Weights of a small transformer language model.
Size: 10 layers, width 224, MLP 896 tanh GELU.
Architecture: untied embeddings, attention and MLP in parallel.
Training: a variant of SOAP for these matrices, 396M tokens.
Each number is 128 + 24 x the weight over its row's rms, rounded and kept within 0 to 255. Layers, rows and columns count from 0. Numbers have three digits each. The size before them is the row's rms in percent of the matrix's.

# layer 5 MLP up, 896x224, rms 0.0632, rows 515-636, columns 0-55
098:142112120094154143176178135127147106164147084165098123125137141106120129128140097074125150107111128128132098150097082164109088155122131110120127087106176133103103096156
118:095156132138156163128163069130115133174140112125104097133117104140157162113151107078121052146111127104156166122134088083170103136136150093165156108107157117108133101113
099:138109101176084089148162122128123142124119102171134144155097117132125107165133125168120087079163103100143110092148117181101145149103171136120124102132086192100120158130
110:144142123143111150118141095156128151141131124137134105125116074119169114124133146131156090133113103133102149130144138128121112085127105118098139151108130103161141115166
084:132138111164135172158180171140080136126148148134148133115150113149162114106136137144091167145131134155172145153094097103133145180104121075128132122141118119127142120138
113:146153123143107154148188140139129095140104099149141119116159112106161164107127106178095088103141143143054121155121107152123123142120122120139133132146102100158100132149
097:126158120110127128107150158114142106179143161133133126129130138173112142105128139136115111125153137121106146193073124149165120120083098151114155104148168121112091112099
084:157109128162119129140121109146137105130127078160131129126121150105130183125133125105079142144115159133124098143140121117132160124123115108112127157145134149095137149123
099:153151128145107156148124155162128143094189161135114141153119125120143164114159123099161149126116111147120119095150127123099121099143133112109137138080119109127133149145
101:103185145104139140131163110108121142096130166172131113040161084136081169130138141118174116132122136149121148143171176133137122118138132120106123131139129139140137163148
095:083102127115152058148182173117142101142131113111097095123081105133160119156145116126129121162120110107123127116113145162143162163141152123128146109170081153108153136102
090:081165137140118155134115137098116121127154141143166091136125156138114157115122081104128123184094065060139154143165109147133120099071114097166153149128129144110133115131
085:149144163120129150164106152138140130111126115154126108154117106118122147121165127093135064123118132085161088110129115130126080100119083125149111109128147123115120064081
101:134107140116143112147148109123114155134138124135115080135124147090144097179126102159173124122087144115159141104134144107127133120119160102135180130131162130141112201139
093:178112113127149135123137077116128121130114134136136157121090144167096154164152129123159170165119108133082116134134129148101096109140111105132107149119159158138150186170
094:130157094156110123141153138165140122120112152158140114089135177127129146083166114129087160105115140149161147157129111123136109164106099112079130123153130119159110108166
101:143139102142112156135141104133119073175102123147141105128177098125089146134142120114105161170110153136148120106079099128127122082094102115118114134062136139117132130105
096:098114153177144139132150104085154157101127128121129132104073109061142125108171126167089099115126115131126185136128141131131116131087115113114130119139169145134124150150
097:143130131123129140148121133104159150153148131120135167146128112137117191155132122129129138151129143155112104126129136143127112107127128137149079126088142078115094110089
097:138122152122110121136161111156137107114128153099131143145107139140156101110122140121147158095128095142141117120134130162138152142115092111118133099138164115141125140163
110:151127114135145158144142141128138157142179104122094117134139092147119129085158098131135118164097165136143143142150112115126125096141142126202155100142082131124107108121
116:141157169112133144090120143123138084108130145114123110159179113147153141109123116160145111133106176170101152120098092150138089147135127106116095086164122148094118134124
102:142183125145086101123131113107127158173146146120086164158088167146115146124078130073118163107114144122125096169108133126146128135112099138129126158154155134111119179106
108:136136156156090088127123080126118139126138180125125108131128129124167162117152107160110125131187106135154146112136128145173114119109135119107109097101100148107146147131
093:155101118101149115132139136104103150138114121126167111127162093167115134106119159139150130111138120102141181155100131137168113167141109093088103151108154110120124177075
087:136074098102097100127094144101134147103150136150130136134121116107163147129156127120115121125103114122142118120114105144116119077141124156128105166097164096061083115128
100:155135124162099139121164098132080118143114122151165112184094100082076156141181165160134128120145139142154117087148128136101111111090099098172094075131115167125125080124
097:074178147123101151159112169126116145151122128099100160109173126132132136134124156131145093090113148112100159147128112105158107106134163087098106150108135092098135151140
101:117117142140134138139165095152112149082105104102135136127148115112158144097156125116107084092109118141153157114148119139162116120131080102102136135167138152120154101145
099:140068125128084133154147121139120159123146092154134137105140129128108156192095131152144105127123147105148126111161123135126112108079151127099131160116093150062142153113
098:129121123148134125125137115109149121093141130161123131136158149133149158115159130122142156118113100163132155142194124101142138135151079102077149142132145143132125152109
090:094133102122155152128133121168110135131157130116142105115181120086110155118143125146136120094093122091114143153137147133094102140150120105135110076126121149108136149117
106:140130140089139113133134166153131125109126141108182140087156126136167109132124138099189125112152133144143126154125134112100113148133157158123143073129098139144125116100
099:114100080105124125157117204156142130144088080146175105074111134182094104123144174137154088153108094091095115173146095131118145130118150107130108097114092107141099134145
102:110166126159118157147128161149116110166116112120129117123176107108116133123139135149112143121078130159182151106148159115117124125159112142125155115071126150159117119173
095:107132130150132131091121117155139125123140136106122115099087110124150120145099095130150132161137115182119169139113125147137132126113159125127111102142125141157097131132
102:132137137105116135121193130140128119194134110136134125143189160135151101103100109104123148156155135123116106120135104136123155093145144120120122112134148182106156165084
092:095109200113101108103166142147129133158156134136113113123132096091136097165135153163151133110108173157107136138120102125168129114123118132129079128131109095129117164101
102:145136117117109080140134126110139109097143116131117143135087099175128096171113108168103147149081137150108106159115144147127129118159085113071112105142101123159106125118
105:129131135140131113128148122145085083171129182093138113111154110123167149132107130148118135098146132151109133123112136127111133118073148113124118152174127097130140136145
103:122142148119151135104124106155152156101100106159134077122122112184172150136067135150141116120132130124174117183150131151130180145093120162146134080117128113142115119126
100:079137138132162122126123115105119149155110129141087102130120126140128136110127125131099121160097138172148120162126140117158133159118132109186169134086129088106129133115
105:132115123108091136129126125092162142144128154172143127134161105154118144117132142095136122140115134144095127161116136080114152130142127129159120130145129142123138147143
087:166114125151144154169075129080133128102136107149132135111123144147160138102106109143156133112141133109103099166106106104139150109137130087150144124105106139109128095119
103:188167135193096106125106100084130092127093141132129186125124112143147115086179161131124161124130117135134141113115176183086140102120117147148141159121162107119125124168
105:109108131149073110147131109116154114123153145154141095126114123127118117109139123117125160117128149135142117108097148151136126140160143167056123137095101116090163102109
091:145125196136096136146115124135131122141108113161152141097133103139188145094112148102159106162107136118159100158076122143090140104114119139125160115189121127113121137142
098:096152104145140132125122117128123117085124167105131140132151161103142141126128160140151125134117082141111097129187136138155119122169134162089120160106163115111124122105
097:112133088127133178143162128110131147106123139132125095104136133096151141120160085122148067118129123156152133136124147114166053113158112083151108116071121121121147167090
104:103092125139119108102159147145134104129154122125103102101083074088133097099114140126128189112136134120130152063116125135087150072125104149085111154126140101086164103149
103:120134139105115147105121136125126117117138114192079115100147147164091145116095099110174141126096106142160110113128106082112163109113161136143194157123126151142118151118
100:131166120147131127142129120134105120124121115121124172089118089119106108131139138166135155124100070127138141131080155139148121115145104152166126167126150127078090142137
098:116148132152106144111144093142187122164153142144097143102068130131115130129118115095099110107158157101134152138159123121134142114095132168119134108141143148120127105115
106:152169107105120114131147148145109125139139077095156097112112171149159176127114111123140133124130154126102107109140138109133148112141108108121126116100109165124152120110
106:099174102142085103146087145130154160127125158130140148116133082142118140120104092136125141141145118096121149131122145142124127109094105130116109109102137163136102099113
111:162094140106132112144137063139121119180139149095088151107138120130130160175121080141119125138136098136136112119131192146163146082106147108131143106133119172143148151142
099:104127158169135087112136133101110142129131130132134117130137114129128126109115105089114133134120119082146132103098114116117126114106114122120141133161136156143125161125
102:164144136124120138124140143140091116148146133133157096109148163115094124108145133175118150116094133103151178094108124123138119092176139114080121114146089121147137131166
111:145100135127075096151133156104120135181104123107168112139137135125117189125143133154114114130090120094133129099136123127113110131117147131094074130167122110088117147105
103:163126135127153140087141164095153102118149164125124132116198058136179116120157120133122095122106124142113141105122120118107086148088109107112121179142098169138096131111
094:171133171102103159100153136104101174150172164078112142143154141130116131104106112101119108121138127135123137118108101133129144102151090126175105122144126136128111117118
102:131146147134106169162136120136133173131163095121138092135137167123108118134108123108102098094130101156126145163114158175086146095124185120131124164135125151126146113121
101:142152130146108110103141143169099132122137087107123136177112058130111120113131133162130113127115121130136125124129125141103093097093136071148172129107128115112141133135
096:120097152156119181159178145137153108147148151143129088125104122109118151124159122152123087122128136147145167142115078107073135129129140147119119103169122108121136105097
107:119138118105080125144122097161126103124126144154164099123103133171124142117146131131128106125096127119129127047193126138122123103167106172149094121131090147141121120142
104:145110126139109115112155117132170127079130112188163133113166118109138090077146114094162122100139118149125098097165098127140156138082141112118118141119131117123169139152
104:159130113143087105121099132120120124151092079119126145129098132101082167151147122136112200129081118161143157127120120147097126189110107119142105101118139144136166132114
095:137140136136094166146095142132114109100100169098143101121141101162111144122126126132157094129136146159158101150150101122140133109074140136116125137121167140093129127160
092:151136108130135152157146132122157154112128129095124144178138150123177148122076129106110105128149139117143132150107133121139121124133141112114126179101142115105096111139
106:167149147162087123167119105138134163144131155129130095117163145124097147142100159104157147132119155156114107088113109159153090151117128124127138109129086159119162176132
101:101128134129137148100137187152102121145111114138162148115130130135116143164118158131130108196152137127166128123125182122147100146106086082128154154130143115158141101129
104:126158147139179139093138140099165161131120144173123141129119109152089115174143113133118121129119157102140086157147103099119124097102121080113105135135124166165134053143
096:148107062137106107142135129166120119156120103182083126153184119137093168118088090168145142119124137130110150150151114141115116123149147165121106152102128138106133126124
100:138130140134112123116123140144097174141147121156124087132165144124132145119099097080096145112081116078102138145152092138094086100176155104081052155113132098162088148110
094:146170108128117114145129120125143124113135123106142096165139154097116121105090146156132143149129119134129107142126101181116106137159117141145150121122083135133135146150
094:114134177206127164151166118112067153182166175101142143111184138114124116132171129145121123074126121100121159118171132112122152133136112156099143125154166126089107083076
099:110123107103100077114110123138146126131174127113212082131167126111139140122136151136126144156113155113116145140112122119168071129139106132143135146153104142109155101086
096:078119125178107154160113171112136134141111147093106156122103126105136178160169099131155092166101117093144134146087085135124175124119146135127147096115185081129134148143
100:101113130156101132123161105110132099121147159111142075147111132140124135179135149128124114108148151064096165133108141140137093112123114143114087112126157158184151127110
095:137122161108150137152126111144106100115083136129095115099145125142161125164068171111130131115166174122093112120102134173113115135120141092099099085152128153109153128121
099:119130122114125118153155141085145123117132190133151089111111139148149166100111113162128148133144145107160155129129106159130070114114117150114124145102133103141156111102
114:108141156100115126123153138101144092165094109155156108122132097138103118123075130103174169143063104118152157129149133123114141126154094131177139150119125141145127096097
100:139118140125122124112123122106155144129126136105110101114129095166138164145145125135111159132149137135130081105126115135117130150134109132111106129094118103135092123081
095:073130132147127130144167137107169140122087156173130113112082142157108130086136118136128136115099106109171111133112129135108119126114145159119115104118162141133136129123
093:156113120120125149115162145086132109123133117167116101109133142111093115134141157122126131095137123146137164096102144164141128127146140140153140127126136064153118098088
092:102151164091130150101143146118138132172147151165140125113136109128140111151145163082124115141125143110146135120110163119086099139135098085128121113164089123156136139145
094:106104151123168116125140141137136116134147122112107172134140135145123124131154118145133150119137180150104132166101108148109116114170153117100135168113167069151124098144
107:184114146129145156127155169129102139110150170120106138107135090103132067105114113119162148157166108146145170156137147111144115116108138107115151112126094097120138134144
098:106124136127148132174090120106138116164101180127104107162087169118128143130165123074104141114124131136156122145156106149137138134133097140117074163107124140152137118094
092:131117152127109118173123080129103113160099137124117143133095082119137126146145127152124130139126130134150118124130131079144121118114124153122153143123135146141102110116
096:100122136175110159103103114163140092146143143141081098107140115115129139121124096137118133071122126133128080162154155093127143124134119150122136136126107117117145165151
094:083133124136093165075113081126125111093145118127129148105152092091166126132135106106105140108100150106127154143156120126084116146127095133173148109168105124157090154135
109:095159095132120114182134139117108098113128139144120134141134097100140122087132156082135085130145097074138115149121105163129127140083145100139070106129113107136111167139
097:146118156105137159131143125117095125147134140137117113117111112121079130124093136131146146082123105099085109157136078109104098096150118117120133144133175141107125190138
100:129154161131156167139153174108152106102105114115174104121139113110075128104154148134149136062147125157088121111191168134115114109131080128103125161157148119128132131154
094:110144102101148146118116108172114091173071121146171158108117105144116109141120127099115141126119125121134194108167096131122151122161126091111104095152127173130154139148
097:126126192185131118122152127119148067102108174121146146134055140168133145094137086186134149124138097112133142124166135132190123106050147141122143102124120138085134138154
103:163154070145136164128104118106119106157086156135124120088106126120154131123165119111113158133130110119136165173125105095175136124134116139135095145150079066118110145152
104:155086149154103119104146150156109072160147146130126111148158120122118128095110106085143108091141116108139135133089135134109124118154117127124113128129129122146110157148
100:160143148112142136113155088173114098110155151116125117095154093138102123148147113120111162130121138109144162073182127131143142119082131125091155123108093185120115117132
097:128114113149111116133132112129158105125146176150074104157159119114097135103117097120153148126136130115130143154153140120104151148111138079106134143116092146155136151118
100:172132110149142147133179092139129093155111144120116103130129124120095093104143103154152119125129157137109131109143172161167134075101136114142121162142153113135131112110
099:143150073149098169120100103136111136134139092142137138133091139097110127117099099085103106125158114083159082100124136103088105108133159096117167128140114133069176100132
108:131159098154126127089081123126142191091127155165143127135103149139114135112130057079126173150117130128182089149166128131089126131149097126111113177144101109108139130131
102:136162133087150079108118078103129129166114142129109084114115178139145129148060116112099156124107109156133120103105082141139092158104114145121113149096099157126123119131
090:125181114138149124108187129158120091115179099166161098115122114137089109128154158179154102116087126132097123119116133174142112123117118126115120124142153117094086131114
098:145140127146134089124121124122083137120132108116139100107130117072100112099172130152121162098079149090133150140084178082148139085134125103095117179132119084139131105116
103:133168170134132102145114137141162097125153119129103127078128147120127107109156100128127125141146137154117131089099101133138087122126157105138150088091120104183096152131
099:120107132125101132119104123138106103126114149101158077136122132160165122111125130101150112135109132129103125112133062145141118076150100101146149128152137149142136189147
097:139152104113135141114097089103125134135144105145094099120151117140146145095118175147105149112106128160129169167097119142146085129115153092167205103135140114142122130082
104:156098157168137175158150144138119138162106141146144136155128099104088119138192118129124176129146107161116123112170108080103088105131123124164134091129084142095136088146
101:122132138126104094106117101103142115130112110112130085121122139112139146096128120132129113140152121108110157162157072154151115094098111150109154068135147158105151095155
095:143156084137105129165156139129119126149129152139184132102124106129133122171140129134128080107116124144118117156131092129098123116120123148103077140160159118132095145132
106:102134113133153125137135107179159091069159172141133159111133113126144121097092140137121091101105089113130118131125153098156141141108108158125111141118129116100163136175
093:146124140087110120174114139127174152172093135131131118114123121159130131173128165164150137146121104098108121161110080124120128102128133123123125143124122120149155123091
102:101113126139095124101137125150118093158096151101154150126079107097147118133193124146114159144089143134144099137156132138087138115127144149091078137115166145115146122064
096:111148149140123079146128138145177108097147145137144088150159111161126167119070115152151127125120152138081133121121140099073118131121162185154089145144152132144091112179
096:124150130131146084125144155090149220142100116165151132131106115155121118118110114131104119132090102142097116089139121092135093107122136148110126161091105124095148133145
104:149110106073146113134117159112116114118141119160118151098094150130129117173144115160167117136158135104164142136108133144137117123092106090124120138102106129107136156132
097:179160113130143124145144141176143125152106096109078153115127145147157156113180153171110176133124110149141170157088153134142108126063125105118093178133154139133141158088
103:154106129120114157151176145121115088113129085108135115106099095107159140121160099063100133135137126130110135148164160127112147113114129164130170126105077151139157087110
108:116146121136102122130160127165146140149131112144142102088141108113131102157080152102101144093084131150146119156140124108069150099141178139099152173101076183134133128146
# layer 5 MLP down (transposed), 896x224, rms 0.0633, rows 515-636, columns 0-55
093:130119143152134123133136114132134118135122101140118120170152076102111151145131136115112125122086132113065080138101116183147116083171171161154143137164111125124111151155
136:084177115128171168139131088143101132103153113071113109123143099148161132109123137099150097116127112141140155133145135079136136090145133162128160115138154147111143106134
100:134107162117138147137166140137136150166104104144143172132143117155106123142116092173103125086126139108134107147117142118143159107106167138151137143118137104129110118123
102:138090122155131109158118121127127139111110120137098146145140104115136111131140145085137088149082123153140094087101139140148150175142143146144159141126152177140129110147
083:169074096145087116130155119177140125115102124117158084144092098098121136126152119132178120118150118156109094115140119108108150127139162140084118098151134154109141148114
121:116127157103149125138120162099128112155157129091160128143154100155098144092147069181104126132135147095147153126119120138144124162120128140097138147108111102114098118081
105:091121110112124138122128118103146128110125129122150146120123150106082099120139136143123164155141149144116146118107110131101130107089095146110141124150131109093128135121
085:119137129110157112122161162143141132115135161106108123124160131106136070172105104086097123108128107135103082113144137127131116128112137138116107111092096130101117129088
089:093124137148112105113077112076121079122146123122169142141156138098132103132124104167130149087103157126138138104128164128168143149151101125107119133121152138111102138097
093:144101108139133121125097131162151130141080098068099130192091169135143091137112131124096118127128084119133134126078082125126120112123124136172163147120117118121123099119
097:103097082108129120071110135128157135100119127167092145086082097118143170145143123116145164126136069147129111158127157133126125107158111106146154136117151125136113115137
098:127170153171107134101161166145141160125136106103135107165156165156132136119129128117142154144125108107148115150120142136136113098135107181108105112075138091150109126122
078:097144105113098097129130086142123098105089105148089102120106092109129119119108106122147164079173136132118132121126113119116090107157093107086193106107120127104147131128
094:109112126079102154159154133091138121113157195111118133096157160162128115120146131114129088137089157149151134148126101153145099114110085158118096160135139112127162102102
103:105152151128146180155113106121115123159133102151126121129123124131136196117142101120117117150116110111141138141099109168116132129138147126089127157155122100115157116132
105:124116145130134154093104125129132140124148075142144128119115133104100081126142092142094140057093122118113163099183132130129152180161091102115120149155116156121109119110
100:101154152144135094106118133138060115098110085114148189135105152144121101122143144084142126113097109119152117092087138151122102140143088084122120079147149115132134136127
108:151126130147115170130125164127142093142104149134136154105155089174132145103144125102139120125106122115127070146123105167149150140119151140113112088137088154132138123121
090:116148085079119129143147109132160138119140104039138111103116137074106052132162115116113114126132156088111115114129114111099110085147114166147118134159094128110145116126
110:161155090123146137093150162092125165177091137119096106106166136168124134147141090095100128158140118137147105136094101131113119129059099125134147177157129154094153138179
102:123128132091128109154090149132136130138101127093163179144123168143090138115155094119091130120101144093155117101106100139118083136132123161115138118132182135133129157100
108:142150086085151131103126173102131090141217116123144132141125107136122124120137110126101129107148165096142139161136141096147128174137131167081139123148100114109128135171
103:089114133175087113140111136122120106117163136125089144140126114125121168155148092085132125089113142141134161156118143142149089122106121131140099165108154168195084117155
103:149128123143151130145099157094103128163113129147126125163112198144125124087154100075102119151072111129148131148130142135118144125144133191122134137102186101112111130134
092:102154099119131099151159131165113100140159132118146189105097137120114152136119131145147141126125113141095090137144119128132156054131138148149128099121128112131119084138
091:121172156127126161096132146154133102100167094075120103136147113090153104110108107134093158136121096138113092147122080123149139109117124092128159107134136138125142180108
103:089111161147139136154111124146149147135091092117148132124136114141129106085122099095129116105137121125105142100100143146107115096083090139128153180107091082086142086124
096:203088142131112142116122116110104103122124161145120103124113156137170155112146161090125168138130132177111125160127127109167133130157112129169133131152148177154159127131
107:121150157142164153115126120148124153109135185134139116102119130153104082143157148108105143142127087119163128115129123142093154123094161125096134132110175172114169104126
104:109077159129125110132145100133149124147108107129108113112131106126107104124084135140115114134154107143083117116143146134133140173152096070136075138136121094144159113129
106:102088198128097105101144120119148144092116136140080112140088151103123133093120105135160143150127107103126140170132114151150098148135106160114169118144123116103154146143
096:168126088144123132099095101110131116103100132069109107153111111157134108122137099152161165156136093113164099122142116084101128165118148165148171120100171141120154150102
104:108095115139140130151129137178139128116107137146159132136152128136194109104125089106185133102133103089142125148109176157069140146123158117125172138143125113134144127130
101:121137129151118162133132142114096171159148157113136125153132092113103154114127152165116099115099120128133092091098120153130123166159090135097125106114120156136149112161
107:112145140135102130160157132133122138141115120112145134130157113117110144151172087129100152104118097127060161151163124167168119089132113082141159121136130136081148118161
106:136097175158116146148103114115115130142152126109132166118125154155075142095139132121072109088130110175114145160123138083128131123097152158153133130126147142109140139106
111:105143147147110162152123096119136101131130145083104087139184151124087106120153101104119128151147133126123094116099148098107165193153118123161124098136137142127088135154
091:144148131113146124150139119151112134052125115123119156139106171162132119097120118098131096122159100112131142137131139093129121120121110120109097131175151159134134183124
121:105129133117155136146134162172140160065101155126093159138137132156125155103099111158129138159132109096135145149112124121158159095148094108094130101092116131109108154133
112:129121126135090148145128113120169130086112115069115136180121109140171143175135128105132129129100129144128143122179158108145125100088173148117136147112164115133137098134
105:111178105142116144187110088100129137128109108108124100147116117106153164142073117103120149122110134099122141115145141110125132127126128131103080147140131133111136086109
096:177115145121092124126112160171151126119146121108105145122158138133140149153093129130126142050124138103047131120166131174114141140108150116081122172114126136191089141113
100:077114123118147141150131157119175118146130130134130156156130162121155133127143138140120139128144105127140098141175129134141117097095126112088131092162077126140092139166
087:121120160129113138095172134128148141142111128189105139139099159112125117163086160133119145134123149128102128110203141107122120107150151145158125149127125100147169123135
109:156180140098132132121102104104126140110145129145148138153138166152108116125149071125093125164151102116141100105149130177136123139073100163096140135144085100133133112136
099:135123107137130118102176075109104155129123119139120145161092138124125123133133141098117112115127122119186113102116135129148115168175119115108109155106145119119112137148
111:082113101154074067148123151139102162105170180093127127137124122151110132127151114115155136137116134117113115127122113146180126146181103099158147155125111124126122105127
090:137120123113162101164101138128146171125086106137169151105145108154086126191134095132165155133135154108170146134089103135141121133114084148146107137172154091120123130097
095:139132128111179116104141157142100154141124128153120130132148084111163113122144120114141079127143097102112125145120156099145120117127179136092116083146137130155184145119
101:132125127131124154151113174156141116123152084109158137142137169117138110132148123133160110091133162132182148109126150163143108110146119135136121140106133121164128174151
104:124138156168101115189104138113110113151074121133134112135113133114146183136111105133148117163155142107183102079148110132106087142161166122111060140083121134129170105132
090:136125132067139079135112109131161151149105118131124157155154117105149123086098158136105090103160127122112096128113073145130112167121150112076165127131072186125157150130
096:116122173133116140101149146113170106157118158132112136136143129126132145112082120142158152149096125135148080110120076135163147108125149125156106198149106150137150101129
099:115149149141184139134136122150141107142110111134130117159153107122135144147136123137187148099146101134158129131136129093126142108169160124179129115125148112121093127144
108:099162116130135104105126158088154126101112140122141130123120123172135134154162140109165130132148126128126156115186113123158133122104108116128090124163128153138103146117
107:156170135131105147086158127149110152164130132107129088165121157124114134106117193119136095119093136146116180181151081176139100163124114125116142078135150133099119079144
095:133173138155120077156132157157119122096124096146079121093131109129112126107122151128126122119137103133111123158131125110113100108075120146164120152087136167116119134086
102:163113186098120137146130152118132161174152144105099138150128100119126123182150150101131154134103168154124208133131136157105102124046120152173102123125137127131129117095
108:109087130107162114108154153166120143100136097141079147116103119145123118123142141148159137120101124147154130148150118162124149099077130132137129102189104117133111159106
103:158096137109131127138138136126143132168201122132166120137163131103144105124107132143153133110152097117134109142129141094140130115139149136099115125108109099132094108148
098:108135119153137095140153134155152104143111080179152113122086124094165123145122156165112137145092116123117120177133109147110099159141131138075140135149156125113118126133
096:115137120112182112162138114129139147107155125142090141212100131113147142095170133141135149140106132124160140097127143105137120149113107157103152081136153084125128146121
102:095113157121150127088103162151116140094151112155146146140143116087130128161140142119138154128097159118074129142155163130136147142142153157083137125172133130162118188109
101:128145126160148146104161092138133106112136133134137095131123112105126069147122150121114100108126153112143118099108137127106147139106088133133146130125139142166095181168
109:129118145130108137119104130097149107165093152152138140112148128102107153163084096121097131120132163102148163121156151103115093131163118121159140061094104096132146111133
109:088108121162102129150143116078175139139126094178094098120165133110162158113181128149122140173132150123140156081110144122158118177083115170137125122099127118149150097086
104:092111114085114136085174059158114142130117123122121152113136150149138164106083141136148108149144124151087133122149143129157127125121108171084129113104146154140152163162
089:126120131130124068155135062153156132130165142153145144131152093165130071141145149150141144172090100109082131090136099151132116130144127121144115089168103139125124129100
101:112127145114096099115112084118133094130052128109128183098083080143105099099169155124122137144152097149101073142138142130101139113109135085109151121138158092153105141092
099:103139129093103154111142135130136150117137121144119114137098150123148117076130189129146140142124156142164149131073131104149151139141101105154145132100086131089143127112
106:134144186073104104152127100157076140134138162125125112134149106134137125132144102158100122105156166140145098120152144136150101115079180128095146124090163118123119164124
103:130091102130146127141099147141084109127105119136160154165122158120105163114145114100114122101151123103113151106141091079141137145112096129110124163100090147174103134129
089:103125193098136148139172132090146170128104164097117093110127124161139131141127139082124146108115100099124121092184135092088154150151115111126089118137110118095114127113
093:129133121081146118076178136134110098168197095085171147138141117119157104104139119166081164141148126120107147155123102146102120118121136156120109154102094114124140171121
089:148126107121141129096128148138113121113072132097126147118125114148102123150117127142141141110134152128135151152144092123140122131081142094139141142152129077089128143108
085:131114116113148153128114099130133152152132139131118127140101133102128129093112153159115132123203134160151134135094113123133098124155164156182156128110096137155144135194
107:145162094127109137132138134118071147100102112121135144152123130099149140136143135131125101134152169168190116145133140122132181092105143090125163131138106140111150145153
096:149129101146113089121099131125104142132143122173106121156149154099129097112123107171099140101119089156116129094157150104126123147126118131129123117160134104136141070107
099:110127107138186117168112147128093080118137064144141178125128153157126135207155114108119105142160128128144120145141123110111103105129167129101130176099163132147118135125
090:131162139126097104169083118132150118115122136062115105174130149086167119137149143166126130133146129149126127122117133139120119114134125119144156148074115108126101163102
099:161126151117111135114067132131084176099105115106181122091120147124156157117190136133105130151139160081104129145110100126150110139176127141132154124144179136123098140156
117:123136164129128098132121148152129105152100145117119148096102101096089122135129152147166149112139101108170128120187163094183090144099120128139175108138113125146114154107
101:133188145143124128116147085116095142154163111100105104114138122133123096151121084131161097150174154142104144172100191144153133124114095152143110146145189122149122109112
096:159170101165141181144112104132160126128134117105191157102149100137131176088194174183116165131144131158117135122135175102167123098158128142105104123138163134115130106137
091:138133100086171125095131127110135096137142128136112113124097153129172191131135139130162153080127110110115140087163127154115109144098142131127109131121165166130135141142
090:175150109086117119173142166129157119149119122104115139144169120104122140101175118103127140145049135128106116131160146171158145129112153120121134105110199115115108146163
086:127154110169104154108094086124126140110133138159125110107106097123125090109115141096138106122124101147144133126149120104148173089095129140142104147126110140089162132146
109:076108165118144139143081128099116135169139092091110098140131152187105119120129130121129130066138155107138136150147081137117139147142147144129101160173107108156132124117
090:107140111115082142107119136186159133153150072086101124139153139099095176198122121133173094149128106132107125113122140114143143118106119134131134123164115142094104149168
091:114098088117123114110131166111123104127144100142096085120175082136101129138142141148119148132163108121144088135129119131096131120147144127116141116162142128136122157129
086:158138090111114126132164148112119148105177072089157124154134117137132135127129107138159109140086161109137212105114098130123093126113098116144097127155084120102123140105
095:146211095143178098150131128128137133122086118100107107175124118111134145107131127134134118066114070125146162104125130121089127126104108149099108090091134126075180098128
111:164167117150122147119094108123085137106129130117109127153146148145156120100126111127112117115130111111128143108126097130130124123119151116119166167122095138173107132131
095:120176132151181143145085160097166147061090119118118146116157168135142159155153106124089117177124134138163140119126146143127110096143125139128139086140128095156184105121
107:142143129168165127134104107101122146151141131108156126132113147113152122119101143117179105162140106142120127151111133138160126116152064117122105133150082169186150122115
104:155097134139127136079142134115099149103129129161122137158123124151151146112083179087095091093159099106100171109107128096109160135143151088162155084121148128170134145107
101:086147124151125137101134138132115141131178113127127148129099102108148131140114105114176129133143098124127097161107119056085131154156157071115149156145131141135116132116
105:158155107112109116115147122105119132093113104121169135127119132132129168091158078105114138141129122119113128136095099111133135134128107088136094201110050148146110129143
110:130145104111069138155131138117111123113143156153180108165104167121116128125130144143114110147136097141107129145105100080124161164115117156130110160116147115077135134135
106:117164159102149095104164127137103095163117141110146132119154126116123119093117154143108096148132130128178103148129146192111107110122149119115129147126170136188128120128
097:130122124093128136118116182108173075093160098112135164155113133122128106124145130150096114120095129131118108142166152106116122130145127149120088120164130140100140170155
108:104143134110101172104149135130052130118161141094134101145127143120169095109154123141097129142128161103133126090135094130159120140181108117142091125139132180145106143145
095:118119119101173109121163138150157134100138109114101123122126121130128113110111114101127131147148154117096128127143121105189131156153119151114096154143138135156156135128
112:091133103140116147120104158143103134114087119110164110139141143128126127120136107082137145142067131131125134131118172121125113129121109155187076138156092155152127093132
108:113112122107126100069145122077152147183126130154160099127125130167120118101120089161128130089158132097137073117108148133158117153133091139143106176082144139132137173131
086:149114149158136168151099099151155166112057166078112189133114145130168132122124106106139144187147138136117122136126109127097115128147130128150135125146122152112142145149
095:127133121136119184119131134165151139134109120102140165158115120156146103163102156072152131108151121171095106143135091154116153116170137152145157089195137130174093154116
112:129160131118132100172134135155114134065092110155107085121138111099127133132126115130156122135130123132125123156164122108129116116118141101140153122109121111126081127150
099:104129149107132103125122091126116123112150082094157133123104113130149133157124146112123139142133128138136148104146117150104094102148122152134130125106122116184113151142
091:116096150144161164114169130137113134142098150091108171122088119144158122176106094122159128156155090130098077104094167127098177097152112090135124160096098100109102162138
107:140109113140115145125110140125106151111142098127120110132120106163126139110126141139099102101119134150107157157130152106153087123124135087148100125146142119164152160119
106:112102115164134107157153118126196114109074118148161137140139141184111134117134114091174126137123075109121155092150172122136121132154131138128150129152134157133124115139
106:103186140108107107109139131157109066167105126155142154171125141104120155156117132140142139154108130136124148115137117116150087116141145130145093114166147121149120148157
098:096113160087118119107137189100116146157113128113119169131156096151124154158110117110113149115125161110133110132080099153145142083115125155145110099150155156125087115123
088:142116097130121159125174099138134131145152081135162130140160144154090149092129120130101155119158091141126150153123094160133112114130131127161142137188120146116145150139
098:159119113115138155107131155101147106097102087094168079145144144122160148141090139140079066142172145151096157112118129126105090144149102123149112127133093117135129123165
098:170141103146127138121088127113141142134124148134125096134131113072167076138117102127111101078150093160140124094185156138156107166108150166132144163102143138138132156080
100:122118136144144156114117157112156116140098114107161153123137143114111142082136106158165098128116140173181106141153161130138122140148117151091168133136147105161114108152
103:144090157134171191139113127125164146131173118139149150144105129133120127088168090146108140131066152137124139123174113126141119143171182122117087147137106122117108101126
095:066089110091133145101168178125131093132135132126117093165126144116182123085135117133107173138145159140122143128179157090173136119137118112136151129129131109113141135156
107:166137125073147094142123111116116128165132128107078148094083102125088155111126132146145155156107144119148108075097138176136143096131139123136130169104127152116167147120
112:133135098098155170127140184164091142137134135131100088108134154143098128090095110108081168098133082136114098162176105102164176108095130130112133107130132131113117137155